Each number is 500 + 25 x the weight over the matrix's rms, rounded and kept within 0 to 999. Layers, rows and columns count from 0. Numbers have three digits each.

# layer 13 MLP gate, 768x448, rms 0.153, rows 84-165, columns 56-111
496461502507502536515496487504509507522535478528461486533502474491459522561502459500455511515469528476485474505491500505525479451511534429468498506459478509477511513471
475528509536492507560565489488472515479477468507468504502505515553498518531470498486468541499515532523487481536480484531511526497486467487503519484447499509517558462504
491496530489476490475481474460478510505469485455520479505539440459482477534542529486513497501467501506537466502517466506486481479511499537488512512526553456470512516504
517543515498512526498518537541490498482550493524477473492555466507513520501511518459527506471478509496519507547480522480587514474518520503531545486486524501449505539517
462528453511495469475442475492454496526485492547516518543504517528450495475515511516469471512467518487501497516530519521477480530462566566508490506501448471468436480512
525504491509514521518487496511459460491498512512548554483464525526478555511501485479459473466503514509504519471476552510500485517494475491512500517466516484469463505520
502487454507471505497556508532461539502491528494521529578506507548505505478478525491523518515490501549488502435462527480502538491499491474498492498478537499485494524527
472483493519515508474485438486518494528516497494510486483506471467480489453482504457467504556493500479475523532500492509502496504488507487521490536497471471499470464475
498440440546488464498534507477489495527525491465502495471480434493479524508492475436531463503477446525511528503458523506515500506480508495489473533494501554481482497488
510493523459474503534466505514503521490483477508489524482496518514499450475495480445543550489453485510481512478466458487521544475518506542474502450498476427491504516494
483467495505509539522517493499457519487525522521514544494469488496514505533502527527478489544517554518511489519520550519512528479520493515474501471502512527491510512485
464483503474531490471495491488469526523487503484476479532502497468530524506514514532511495490508480490515531500554474527475510549509471530524526491519505499493496534494
519469560506495536515450472463509507457483494492513535466518488490499450508522498552509496489494475517538501468538526486525464515539527513464536522495516477552495544502
525495467492531420507475508489513458497488528523516489481482490500491498492506507447513536493508512513481512512513519506505502448501492515495496485499496480543464465509
525536510499495491458511488469521457502478481483521528521493434483477478509483494529511533499483509542463515484549520483464495580522520520494527495532474497542513475458
480477495477503492479539455520460471496534497495453496470491525506511499510475521465451468548524531527529492531509478507496522542479482477505490510526521521504507500475
463506488504510535503535509461497498519554492495494520485521420484467485513497516492485467506418481523497478481498510507543498493483506474454488553479486506477428489513
495526487502506533482518489509502482509529475517529474455524473493503457533524530466485468471475488487474569525494512496483524485503524493505471506468474458465539453529
524482496486499513526521514495484493515527438498497558467526451490540496445509493497461476486488513505463514468498511520536539498498496496513458514470550514512471470530
536544508506434501539525513514493548484502476510483482475480543527516494503512535493498488499571546448480527482470536487505517473488474551504511490526477520508504481493
487485500475478468539510522487464512506534466530467518486506505480489519506514507529468489510538503499464469477512513503512517500495509533524511486558473550496527483514
484523503507526515521480531471459496477505423500461485449471497530523505493503486502476513523497506532533534519505482529549491486513511476458521494513484488471445509543
513487502491487519518522450479543492481489506510474468489487479518534494541459478432519509519497487504491522496477543534497526471553472495484499526512478513474521473501
524490528481539496492507508518465528484515449523481507477490481476453520503470502523501520487489485506463517468485503468505558478519499498493514487547512545521465472480
521495476490499497492496493504471490521503488544543487508513487484475513439516505498462520492452512505513498486528539518493485507504483501504524503444505498488523498523
552464521503504550524511512519521527553469505546509477459505530432532498555498505496526528527483476512533480488494524412511452485454460497508519507507514489509492497499
498463527500468490496478511519534497445494489493479515485442484502496511486544496496524488482509492530487466456479497525501482492506498508494515501507490526531470549491
490463550492449487536484500514510531513506533500498456494503508496485466485455495490497497500485473503523464496549506523475476491508482511523517472497494490553482448519
497526494496473452462508480542482463511471547449518487473463492507489511491490496517530494495516563501478500464500506549476541480521532525492526468487440490462483490516
567514507489513495489497516537472500493520491505510489484505500481522519530534482547434507468508537488556517468488433532497503500507505493555500514526486475478461521487
495482502495492469520495495520506511527485504526504499514496516525489485512460500457498512522495502520463511534546492522483494499456488494497486497430489498487510496476
523513506487510513487452516528476499553455486537497495594490559477450448481508525477534476505448529553522411529456507506462546563554494468486512517437533450492506491485
529531506551505474485529478467528489531525485488489492484483508504448559433503508474559488497507508485532521489481493534471521504498477467453554509505535479522497525540
472502450513495532481464555509475435521534518478535459514520480524496532527524487495544499446535535478523503525520528499520550477500477512472526501513464517490490493479
502473474487557498482471520506483507502486496468518526540482498492526493482529499486499497543461480466511502479455489484499529483506543515480538500527549485532495472503
488525531469508475486495515492508534459489487485520529488499513454491481521459493489486495492510510499511516507455519496490527509527530500478512500504519526495518475465
499504509501501494498530528505483453546527537487502499470501487452477508496489525493506490510521469509510483491527434494464466491506504472514489519484562539479489458485
527476480490503519478524490454546521502501523501454469543501500507454457479532483463550540491469499492531480439484468478575485477503469487519477446501516508540445424554
523521446490517488479499567480484491533514517510485524510461518486469496497532503542518522498464509493483472458470559479493507486483540522491484524489534468501459520485
465503475461539460534506444519455503481471487480536469519486475542497500515517510505486491473465472473482519527482518509528542451540504559491534504542491521475548482521
541520501510515440505443523473544532483515515512507525480483503480465506549514519530500512495476495489542493480489475469495524498509543489459486514523490513479470478486
525556479470499479503485460480483500498510488452487503478488460502509523465474511449470525525499493516506469495528504534477488459484520473544486498496504522542512545475
542509532472518469496537502519479471514495455510510523469519521519475501498490503533471520527445522487459449503518489500533530474523507544511482490515526478489472503481
511500492507510498489486492486563466476450507497536508482500490554534507516535472509553531513479468536518491511516485496525495497456505438532522517530495511513489525513
504486480492467514505524527463464438488469460514479481500531492508504492488484489523448469546524515501504571468548480507504491524530531521518512500491516526525520523526
504457513527477497492503508528516499484485500491533519513526521522472477538482467532521461499508491504511485571464508498535503505512475517487494506508527502510518506572
509485487467517533503525550479450514527505493539411501556527515513536470518533509532483541527523500495428475541466481549508528522499511527543512513491461524490520512481
495521476528504493480509534518499479493471476525505467503500487514507473524503529502542520506516506513491485494520461500493554515494490533506506523478520500493500506464
452474476490518499503493485521508502511532463434537505490512529507496512465481539503538523518501511481515485492483472524537482491491510511471558496484553490453495490502
523462471506487537546479470521485487521491507542525483512508493478479502539513493484515539512501477498509535515518519533491516525478534483479526492506461558514520498486
517513453473502468511560521527468469483538479478470512508479494471516515479533507486469537485513497513502506479485533461526556490494528519483505528503507519521508494532
494519496484473505519507498474505474479511510512449494520463509490538529465510527589456520492473493515490484528475526502516504539502525509486494504496506484487457468484
529497535493479521473507510496430516486481457487497524482495531515541502468531500516459517509526526502517464518506541462464490511471474551536533548476484463498511560485
502457510498486476540462496494548475496519487456530511513497508509524504511476508508504521493522503491527534473490490491552501540522481485507544489521512443465502504506
519506493529517518482491497469491462556556544514553477505505476492465520510484498476492519525503483515486475505465435500454495493558522499523474521495483440501499486472
476536468495518493502487536525478475461514502521475501461529488560533503528508485526463495548494523497453499467522488522498487442464500517524514541537514502490465435512
496432513499500532522530488524441503480521467499500528501529476515533465522484468536482526522518510547494513515490515494510522494458482490508507477498516483518477517504
518509516514501504494513492496502503501483499506530510503508489470498490484512514502476485520468480507484501535529511519490491491532514534493513478528518521560482534519
472542469545516512455549522490472488503501460491474450481492468493526493505471575506451508541547466529540528515515505511501479482505510500522538496429530461475520519494
477473440574480459492488492504451515485523489484468506474498524488480515479467485484504525533513458498521511479502524497468517533484562483523469485516471485471538493483
502528471552486469530468507497503491470431437451518504466502550496476480486533434522498507508482502508464496495489482502502507498519539480500490506486529469537488510525
531549499550516514507531515523529463495504531489508476494511470514463495545466517484487500512535435524502514531535549572507506506516470541510494491487519487513502523480
526492504498511536519483432520505469499493513508495533539509499465481472499466494483506524494574488565488480523468482492457521444526515473490478529504493517484473489504
500512465490523469472504509517524449532470459490529504471443465484471505486487500520432491530466500506496475550455522522486495508513507508541523546508448519481476484525
496557550502486495532494478532510501476524484508486524502517501549524456474542490492511467503482488499492510472524532515498477467474492530524484484507490490465496499488
515495504498487516477498495502486509529473534504431496545497526502532479511523494482517515478456447488477498536511518533471531475481516518479497544473499503483499497491
510506510523465460524493504495495489505532493509497517457523502520510486504462490524486486518493518519490467511456528510501528525495485497521475536484469483475523519498
530458513493504511532510491499502489533510483494490491516477459493463494538491499516495514538459498509445459508485522510442513534493471559483513510512512528477488507509
536476502491494521477488487492488498483509497495530532498555526514491531490524499476504498562501477480521505523491478467509518488495514541499490513476480465516492534458
495513500470500480488520498496490525496468547503487481475484524508496478498488485503512491473498517477494513558527458517492470491498522524503515493496513502478489476497
478482515557482431492477520517527491483492483483465498479497457465506522587479453490466499467427432531492494514508482514493503515491539503481480518523510453523513494503
521499481499542505530532499473477513496480480506490504483521517557532475508510473487525489497486524477509460560487503508495504519499543537493509505506492530504527485515
501487481460500504512474502478473486515484484470503471515482513529480482494496520517484523503538510506495472544519500517538521495491506499517454498517508506484482499471
471499462498463542474473471522532528496514499491525508507496500515536471527479500525459523485540525492483487474507512504512543492528495509498481528520495498503485525529
530502515538514422438461531508533484498497522478506504508485494459486549451507557485495518494511487490493516506502472488489517514483483476526493514500551496499529483512
468491488555474480488468500544460536494498484543469523524504531474516510461525536496535505480467532505449492488450508510514523526525513552473457522501518522499540498528
502492468494507472484454511470485502544509505478484484455482521438477494490486516470454519489517472492524516524457474443480526507476500509476511481502525494522478517537
487482505492514491534488490490494461508491498530513481469506501489526448521523554503453520471488494502467468485479505506525513455524513514501488524445526530509488505474
494513475495519574480519510470480468537530541470489487481482497495445486484495474477493493547493501499501519444534512527460522537490484458506521489569507463560501541512
485536499516517480489469518518513495484499500521500504487482521546456526481494468512468495491499481497477516526449491497533465497538485489499520491534481484492512513526
470515509513517523499510545477510507542504485482510491556505513467492513503503508508527512533481508487469534491470545488528532511498517465470510473488526502495544492515
513469518524531478508544492501534509466461482503518431502516520563487473537443487489514535484520488514529486473529509461491536496522488520487491503497512526506535534503
# layer 13 MLP up, 768x448, rms 0.172, rows 84-164, columns 56-111
496480499435476495519550554505488479546522525498462527495488522500484504499506501497484557512559470517532456506488490497468518510531467491470480461544512550468489485506
473536497524476521545496457481530502422483488514530486457477501454456477512472519496486511481524496492523522534508531522480553501474541507528487518499508559502516480540
516488505495479481468475563512517478524523487537513474446471485539505445471519510473546497534477507493489479478492478505481475501483518499476505468505497517541503509499
539568553460493481442527523497481507463495521482454536512534515499491471476519471496487533553503524491511554497525475500530525490503512523512456447507505494559500452463
537510485514491497490487500490511471497459467485509474507491513475463511481495464517462431546487508498538522460497477497482504509510466447478504492459473519504485528496
516528402472483495519463500502500493512438480517488498509494489509501509507484483510487464500481507499532477507460481525483527556521492523540501457512512521515478523496
527527471451487552499500534501519512497471503496511517488496510504486535556513523513468509550476467510532511481553521481493524499495524446498500484489507492539509518461
517471511514513520482538518486489466469514544552524520511504515502501558498495504476498485513513488540475518494499501520470517490503499492501521452459546489524523503496
435510516490471508492500484498562495508466481499487505459515504514527544507527477527428477517508466503518517528455511563527513566514513510435497509508479487452539514515
532546496508511485475480490503527503506515483495480492510451497494491520546508534518408525489473491492507530469515504491450503506544493508509475473499545507513501499537
500527491492489499488546493523482468487508549452554490502507505512489529526478519501493469513525492510509506536536505494481505491470501501535495552486447473500482468562
519532503486490509530488496502452506470494500541505519499521523526463532501494506508488495509450514488493505512468533493477507530516533495462500481479504469501491511537
475538438504538494488509512477523550498518498482482495510528507513516510478499517420514460520526454490470507489495489482513506527477462490512493489510460492495524459516
504518522500543492479503476510489547500489502491518473487495483490515498539494552518532491482503545524516498506513508476508496510503533471491460466529465492504513455522
502486513455516489544508527478487524507489507496486497510485507498474504465497476488464513510482519489499503509514505537481537528507523491501506515507451461477490494518
491527483497488483451537451537533519494524538441500482478512515534510519499510520481503511490500518478496484511509534494511540570527502606489465515515505497490483525477
522497479471456500502517475491396505508538456467532557463521460461506424497491479549520483541506492510506484489493487528540497490443498538510509517457497467495506500507
481547482496505515493498495493498507483489477516543502562538483506470478515537494463524491464512486510493452492495479487453509463458513527532500467492513482518537509524
508510481483517504450518434523470523472529513476521486483494491537540499512522490515506488522484515481506536497569477526475481496463464470490482509521505480527477498496
493484515472515483509498512547491526486507478543518479463483493452503517504432493528496533514480475505510497482521494525491517488450497499481490489497528480496458484472
503510556507482508550480514525514502482486496496474524499515482526536526545555482494501499552481468535491478479526495531512454489535457482540506482468464489517530540480
511497500526526543487494532524502512496494491471522488478556522471502473487492506458462475484483510471492529493494487489508505521524498503477481518493538546490484520522
476528508468511488478518504532511456479485521496507536462482470506514497485519490506517487501514538480540489471547551480509484531498498523545526499495495499510504492490
480507518466541521454540527477516529458497547514457513496484524518503509482513460487508467532496483505521517514481505524532513553506517518487485534540495511510507496494
462483472497504516542509489470485476496486509478539498487513487457508473494489507525524513518498544499532500457471522465512457542490500513538460493482502478480480451496
427521488447506520490456428487471490491569479486551541480514494515490517467481486448467434511503507530495485468480492544530509513483510500498471517492545507486531492540
487533476505503498520471521498479511502529475558483516520508494515515507483485502464503496500489513477513522503510500527504498518528447517504506470489502477497492480510
480494486529541479507497530530542454459502462503492514526482509542508480468464489490508494510468488540517498510520488533550476491513503474484512483497501479484504489553
486534464491520473520526490519508499475485503517509500559504479507493532496520521470482508504486493477492458518529523558482524484518512521481533515514505494526480486509
492526522457478494477520527499484484494513535489498532478517489527562492565495507515455509529502545473503462468518473497486519508508487510504446482457497447485474499492
505518447496512521492501477504505500511492529556522480494463520483469513443521545526495503489446496483476465533493527503480497522478526570506481489451494460496508491521
505468478506507557471507537487505489530508439482494440506495462505505504514524536548506488484540515472474471473509510504482493475485460503516523596552461510501528483527
520507464506506481484517493515510507517518458480523505483486538513477489490514478478497535476489505512481514509509482484534495520519525502508532498532531491520515501519
550502516450505499493472518486510511553484498501492487527499449442516515483533521530447521494503506497504525491476489502523514460527457484477455518465536511493474512507
511496518491487504545479497501497482473475519480481514502507471489534510496493506489504481484491498544522501491484499475535536568545505565520523465514495553529533466466
489496536487497486470514517524511487503512504505494514518525469466478494500460535543506480506462529544528499508518493521500516513468524497536501489459454471477516490505
529518443471516475508516492464474580473521508526499471471491485439539473512479485523461483524466502470521440514526499497461501496467560533493469485445497497508440520507
518508504515495435521482510522437494489491500471500531513467530500537533470467461474501502511545512454491472507497548494508504513464541529509491475430493514533468478543
485511476477486465485515489476484521516522502498491509535473517481477508492499507532471486499510509487501479488446515531483472525477529494456470509496508507517483492506
519483501484505549564533527481519508519492466518534501517490521487541497510481521466487480537533498521532527519460489456513502519484517511466522446492500537513545482466
493545523536493517483501445509544519477492486473539550477554490463526504518514472507547459441496490500577467491503464492500497517533496484492492498497517492450485486492
521469497469526476531491552522550480503512528491545532492497526553539519453535487486511522509503472472446467482474494486480462474463487471502472482499490508503496523483
478521494515509475538498462523534537465501502504510528529459487506525498469530459516456507501526491497492458520473516501451516490486506516446499490459479514460488507471
489507514506519524522457507508477491530526490512482507493539502457502472519487519532505494535462508490509511472460508509483480488516523494479475496488500514481495531496
559518514500477535476497524539513502498484483488467538461466455536535535506473531468500474460515481530498521509511524465518515504497509461522495494465512509454495554504
477512461526462502500473460491490517500502507491511468505532533522522504469471503511496480526496509560449480507489505463457514501545515525511501486445497480537533485524
515486499521485477487541438495488437501442469529528472501465546494460505510497504505483436473525506537465519463476552469474550478502516475531513489530549449491472465506
487504503548496504561546420507509531495510539507535493495503519538497468494486475527523490514518500482482494525497515560492492462509476581537500501520512500502515459484
521528528529548536510467489478507515515474487497480493498550488487477474487472508514470562460490520490545463528486518478498527537501486504484462439454509526471496518464
480486512541495512478524476545515523498507547482496496504552501513520464524542473526526498494496498480484530454518540460524492535508486524445514517487505499511503495460
493526488486501497507473501518554492468508474500523479490469514515464474509505529513518492502500495522502524506547492518510522504500492480509508474498507521524556481497
487504502472517505520519480521537536465504503480502499481525514525492515507508483475510517467486519481470493508488506482528508444515471477509545491497488490523516478508
506498517504520503518484475499466459488465481564538511491485551510514509501500490519494502485483507521512497523488532502516523549464453496488521512478487542503541523455
500492554549512518466489487522448483496481471522522490499530488484490568493498481492504470479492476493519532533509500524517487465534504502499506513489447529525469505500
511471536521493489520488500542479535467491531504516516531497507506488462490491513493516533475509501481521514488514523491518470517491508518488496467475465483530530517539
477465492542472575522473540475488513498496502489469524513506518501539505511508487472484484490468493495462438490494443500553476488500464494465488494473517501502527473473
496506496488502480471511505559540501489547514517483504512445516480482530521564520517512525508530550515494488501519453534510498491515513477534476477473544505475554494513
487501470469504490496513538471527518568529495512528516516482480517509506509469544478546507484470516511512489499502474478511487474507514514514536482513473458527508482475
497454478528522519482532476514491510476486499459471568491512472517500493462528490483506492491505501524481463523486520490463524496536505506487503495538532544444532488472
501505513459499515535453466520516496512512533499522513499517511495545505494540473482530483509494513428533493508441491545511525517482564518539531472494493524505470546513
504511471522502504483528490486517528507494466460489462487498469475490528507523513549499543551492493556472497508495474493444525513528526521480495507508510513440527516542
514496490524505455494510486517492512498479528498475528474536467463499510474470493523482486503505458532462511534488513484502540509453520534491491504497541500498512511489
532502499528467487532498539504463550491533497482464442480535523514506506500451487509497465509487481508487472566494494530478487452479512521544462508486486465491475469482
531496481490491476500510476475471503498505513519505489511484467490519519521537472473502484497470503501509492489533517502537499504497517532514485496521513496514463498540
500494525485522472503571501537539480509503527483507485502514488505496519497520530521479494508489504459480481456543526479489475496525531523490525479466524468448558494503
484482496495501496490519481472498459486492507533551474504497503502497515501486514503485490515525505496485492497494489498489498533527521536510489490480510497492506483489
517479502490488500507526481487490487498516510532478500483476515538488460511471499502473459472463475495520513522475556526512537532533542483486509509478545462464470473516
518525479488519520484531443522512515511510520480502479520538448514538490526511486484453490477528505485526464490485501505503521507518422494474511516513487500514484529503
529501516497506508495481508475487540536490495524490476503497478455522495462493521470488487520525495509515485481537481486471493518503498530493513472496494504498485503493
498501486420488501511505492478524486495517471498469487495517499524508495495482495559524503484468520462481462463514520477523510486468512512503466523489503478531470485484
478526544464533453490529524507490537547463505528479488466501520443462521542505499497462505513468439485467536528464528505505472552502491468531532504498519456475554467515
509495476504502533501455556499510508485492498550495510475511491490509547546525484483489468460504503507531503491517517469509511506504471494522477499532473479518481532501
489510507520501461522469478433494529515475516513465537563549493498493485504545490500523501453508453482520522536536460457477517504520477491476521462525493539496488482493
486480517527519490534544489482488519500527492493488473520487477518494541494490548509489489507529496501478464513492453490463486489497491482485496463494503517482480463486
481512480522480541513490503474506467503511481488498439484532508529486507534455453485530488497498491492472480485513455506564507504514522513516471485481514465497501496472
484511500508518537525515458456497450531502511512449498540526506444490509524436517492469519540476479485493482506495475516509467487470527460481543494536520480475491501482
486527520507499502542512474493480571509540475497498575493532504495527501521534484554488502491479529499552547423509527522496492501501514507495496561529504565454505499522
518511523512518474483497457494533519494474532531503496497539470435472482506487489522509505500514504496465495513454494499491506441546454507538479530509441506434496470514
493511524495455482543465515520534521486490508458511485449517446446518538472494569512483512523500533486485506491488526535503499522475489500464497498519416519523501503503
509545533504519487497508482526532529497473461544498489521511505562496464548467480516481464505533454514523484478504507476492497532492506491482520509537513512527509513495
532499541525538492530476516500495518518532421477535509527486507501563476472493510537504493505492467472463496573542505523531452505518477486476500494522483498527490514510
# layer 13 MLP down (transposed), 768x448, rms 0.171, rows 84-164, columns 56-111
486498475513450506507470479529464533453450459488473477508505466478482503459470502500503482532539493508487541457504493477508531499499565470555527499505536527477496511512
486511515468517520467461535515491481497521487468506491540508479547527516509451507445521481494518493479514465487472518500461512500412498528534505481502450469521528514438
533438504460475468480508489513508540469472507533484491492537498581481522513544533522483517540467501522431503494514519465550542494458515555508458453484453497491466483526
476554501511502470508469503510472497482506465532476476501504510478469495472495439516522493453544478498481536449527477518456498491485523503492513475468495517479517519512
494484503500499504538520504511472497460452540485491497506482489468469521493498461524490445480532486501511507473497482472501530520504434523525512458457491531458478513525
474528448485458494529452519539506477506477491552557483524502568491483500472571488434479533547506515450557485487516509523466517496458510525527467526512512523533507549508
481506475475490498537437492484506496510514487504482484525512486479512521478525481541481522470512475564482515504516493477475537505456508459526484530497513493489514529475
485534479505519520524514470509505481514537504503535498480516518518472461525456461534499509532491456502495478523494447497477508479465513519484521490476521502486467532512
509507488461529458494479504492507459509505514440484545535475520531532531504476492474522472459521505468514504498480494471527454532491504486511519530492477536491475503474
506488477521498487482486470495453514500525493453475503514474505487467461567526507529501482533544519533498515494493507522489488555501511480470470496533519509482473511545
516528498479469542478560496541503548506452487460515477515504475506488487488462497508496436514555493507490513522528526505528525461466499505526539486486513492478496473500
508514495441456483523518509523518510465523536497474524518515525456456525474451527467519422507521481488483499508490537526517484495495496513490472456494501508505497494487
470489485501461497498511467497506567469492483512495474499512519508524490488555520513500498506473543477474537473521530469511544465479499470529488468472448501485520478501
486502496511548480538496541509459494501500519493518502457492517567462478480550511497494471473474493487509524491510474535466520492483503474496482498489520498506496529497
506496490519521511456485516475525499503526482511480487488513543468452486475500513502473508490511507476533525513474499552502489495544568517481520508506480516520451531497
480498450478470509465503467490507494510521526525486483487471487504510533484531464504493511491497500488468485506511511509528542558524493517500460471477510495476494518508
474470547521467498533491481538547577535549478469555515490523509501519501541476504532534512535473455466531500475477466443490427548455477526505494495524503480499510470492
490488505498490545478520472511496480480492538526524494476490519504495508533498509512497510495538460513524483517499487539444497536467488528484513531515531483503525516484
524524500477485464471549479494515485478482467495504519463500491499499515464492524499466521519467550495494565498493511532534515491468457496458457541486509493538538542476
498458519454516516494453522536502491482486504489516488519449516524484527519481508540499511445456507517519489511508539518502459525523472505493472516473484514492497545521
490538544500529472499537475469517475517490488529517521503470491500523497485459496511484487490488445551475502520464519488504500522489500498489516506489491502457508504503
517498504508518483495465470500462464447551474480467519481446472510470536465452501516460470507510522484528483507495497520516497536489456490464519500501516500474490486517
496489430511524526495512499486481528498472531507507507499483493536500502506534522542501507527500468438513508522531522537513522505533441492492487487457490469520478493518
506464498493478488462494504475481478504488519486517469481473491571469512483479485460512512509494479468498485517530471478504471524522488451485535485485500494450481495498
494464519537498531478487514493469459463536494479524478520492546468494478521486589522522510504506474464515531498502479468502519508469512527484508487487480512484504489489
477512498489496478488511510471516506506466489443493553513505467526468509518457506461508549496508470501447508545544500534501577511542537512487479476488494558470550487511
489529549475522467478543473486478516475462455482486513494538472493465486508497527527488491473502521512496453552513508470499522491502465520452487509482496503503492458515
510491493499509504481528507521499510484513514482493528500510496503557501500530460477471460468493481505535526496518507534489531533474529508525484495521531494530542522529
540511469499549516483486506495483506459472543509469458502465497518482503530516526457489515489461509477523530499501533462456486436510476497521500500472495469510523501509
488516480506514501550486534533504491510482503462486535485514493555503488562512496482465477466488553485494474465478462476507438464505480457464463453460489484484526478496
497512504499482457524481527478503458530524493521488464541484516525532494524474482481523530513568510485491531508463484472434473509499462516476472537442512524509514469477
517469482469512518468484492511475514451504492526487460503456495531485479490531505495509537456559486485514469481527499508534544492507474532507505487509479499512526478502
465551495512470530477505528526481471520498432496502525502503470514494522517523518485482521500506489493469523505495562479470467514516524495470501511522492476493529485496
502525533497544455506491481471494523551518486503477480496498519496515526478509511509592480473503528512488511508446481501466446505485511536500506508534514491445507546561
476505526496479501491500480497513479493531487481515521496517494489547504490470484508476507504481526523536476468501486493482475525527527525475442502462504518477521455474
463529498440520522503484513469512535475491502517490506519473511491509504480514506495492488509489515490505481517508496498467516499478529475521479514515510490537474472447
483492527481525474488474506460512430508493524463475496493468499461460525502471499500497511509488531549498500468465462493502497533488516458503490458498480486456518513496
470542477515486525495537529513508487475528540505520475483523450531554512499467475470458489521507481544485428536570515486499519517512515514456469514478506471468518549490
503496515505506488473456459502519494453481526468522480501529517496486477502478476433523500476488518561485530542487499505482528474533510533536501503520519518465529497503
466518512488524478531505524509495509478505476471504501471460494494545467511499478477479490532494506507454494528497498488470475540474461537503499514554494502515512486499
480474487502500513512528488541465489502519481521540495486535500495518485495508530497491490537539482500528525499502512518476505493541457459500474535512482548498482536481
510495486526516540499510505495510512529507497494506511516473576507551497521496555493501518516540476535485521536476520511551485512548497477456534482530514533509511470428
521527480495506527501536511496469486514526468492498521498556495475508487489520505514524535474518505453476501512502471476499482495499462527517479509529524516493460513514
509482500443484491484469474472443506493484476520481505497555480474534495491500551485463475505492506451563527502505503501478521527545505488463517530475502453512525558533
522526498491512508496502542466477518495486521449487515485533555452528481511470500497502476464477485510525517504528478510499494511493533489497544484517505492528530487515
474478486487509538553540492519542484499497553428516481520508513486521481517517512517512496494499513545494464498483507477535505503527474480501490507533462487483513446530
464485470555487506498508482500504517497498525486480499557484486491459420486509468506531486463498531500511464504449444464497450420520553479475573490485479508504539484536
515521504535475539512470514499524515476498496535454479462522474499511485494510484485520507510457522479475495575515522514485545530560490477501519485479461483501487517494
487508469506497453490483514507505507439508478521485489529514465497468499533512535494498496481482508476511497497466503500489494486449497465521525448525482524511476535497
502446501518498514459525490514490500485477534506497511472489462479504441491526491491487496492524480514432469485522517471507461504515508568488529482513492481521510523538
488481462507487501490522500473453469495528515491550503488518508492487497463508496516528508483517460460504509491543478503504514541486468449500487482524488533506499486509
525483547524505550490519516454498520489532505503486524573516477490480496461492535475489479558514527492502471494468524477521494507465523499468489460510534473521527526445
501531511483513507476487544476468496443483472503524500487547519485537500495535494496489537500503524549520521494528499472508462486488503514479502501528482523466502500453
526501483489496512507504479501520492473448508522485485480498479524474524491502504460486496444509520535491488527531528517531476497530480521483500494502520537482526493515
467474538505493481526465531520466513499492525492465520508457475459489481482486494556541455498505482496484488517511491488508460500496503507510485476512479475537513505556
489498544489549495482475461486502481494526546502497500499501474488467490484500488498512466520483469451514492491486533534496487555492499512478474460485524469488511483464
470511499524548494523514522467490465481472521505492518468541469486484472535504481517464492524481477492502479531504517461505478497526508509525484481540484494493502517512
523492538461551498498452509521520494472498524503495511495498464500480517497512476497479503507514524474494525502489501484467474517519450543492479534532529495487470533502
539519507470509491539464502456529504488475532450484481536481478455543481523526475515505523465450502555457525458539500530421554527490501486482521496513484493499525507468
488501500499489492483545493475485497555476539490546527540484491530517505581547517452510481503500495475508461480493495483458512539476517513524517452491520483469480495501
510485465494484491520507476530493525471502490484496479479455488492522522545499538491465480504517512530528502525509513532512529541461548471513453486533470499476532500515
491480497507508519516500520518494498520518504472516526503467486505531471497460509467496507489541537499563489507509491501516502481538496521503500444544508518522473527502
498503499548412492499477467527443503480496499493521493482511511506506475489473512453476512507514516543455517507482533511487477497503498496520475486495451522540492519491
484481491481517463491520534475476513483462460533510510506525485484481511541498550496494485493497506500522511461492518490515499526532497515476455476497523451551490491496
481470475507485504509483517510495543495479496503460498508539509490495467544536428501481472502501505499504502498502463518465505502541511499523448500508474471480504484491
537510500491472489524515502497506514559468524504496475532434511464566475489514465525507515459498511471474516500503511533533494490492493443490478510513514485504509498445
472511494514542537473480500506490512504523498499510473486511474518506513498522518469506541463486499500492497493507472509483511488505496507485541502482481480488490551521
492538519471470492503474493488543507512488530515520547504479513503517515527555496518503514501510501523533512525525496480512497493521547498506493528528459503474486507500
490469500482494521475518525562493510484526461551496497474517512449485528507532510495527523549460479496531502513490486464475476465510523498519493516511523475491465502495
452516473445522511495508543497514517525535536472523486518496497519489481484500532513478477518508530505471501489503539475514512543478546527515499517446476536517507487451
468485500505460500492519549475498524500500473505478479463527566509473475515546490494483492528489476518519512448470509493526495549521510456501461492439500486549504465524
480535487496471492503494480507493490452484499508517459480528513526500511516497517442519523467479466515516471525478500478464565509539476546468503514493448466465505542482
503527502461499459504498510509500491500503485526472499520518520532540512523499558506514460497503512535520502490482485504516521501473526482481510493462488522517514507507
485536529477526500496502466502504531497479492456509484456510478509518502502490509485516485509514530555481488512517504482479495540477517487528529491462484515517496483460
496494496545498457501494513514525528521510530489510519498527503476482522473469553520485532486505491493463544488531500502494540490485445474507503498488507513482521495504
519474567500501518474500471512494496511464522502522470500455494536493449539481515511509516534531457518525496502543529529538468521508481528540520478523550499484481532502
546502486522519481538483511486459510475523457474502496522485509464479481526498502477511549552505512500534467478485489522479512519544527526519489508474511544510522489531
495488487516498516475519510494524488513512457489516536503494468468507475520452442511489468512489495497504488501514504488467510473505524514469533507515463524496540514468
475518489511477556544482503522524463475502489519518517511489529481507527497475501480496520535502482517524515524456475498504494482507522530468548549515492477512462525475
521496504454476451539459478500520465504484514516519494535469513499512495451479523516528498485509535476556488512457491447457465488482501506473453494506499501531553522461
490464510523506560500500477475455493450493518486541478485476538481516501492488480471508518484484471485511512530492500534519479497478504516508469509506552504448477513513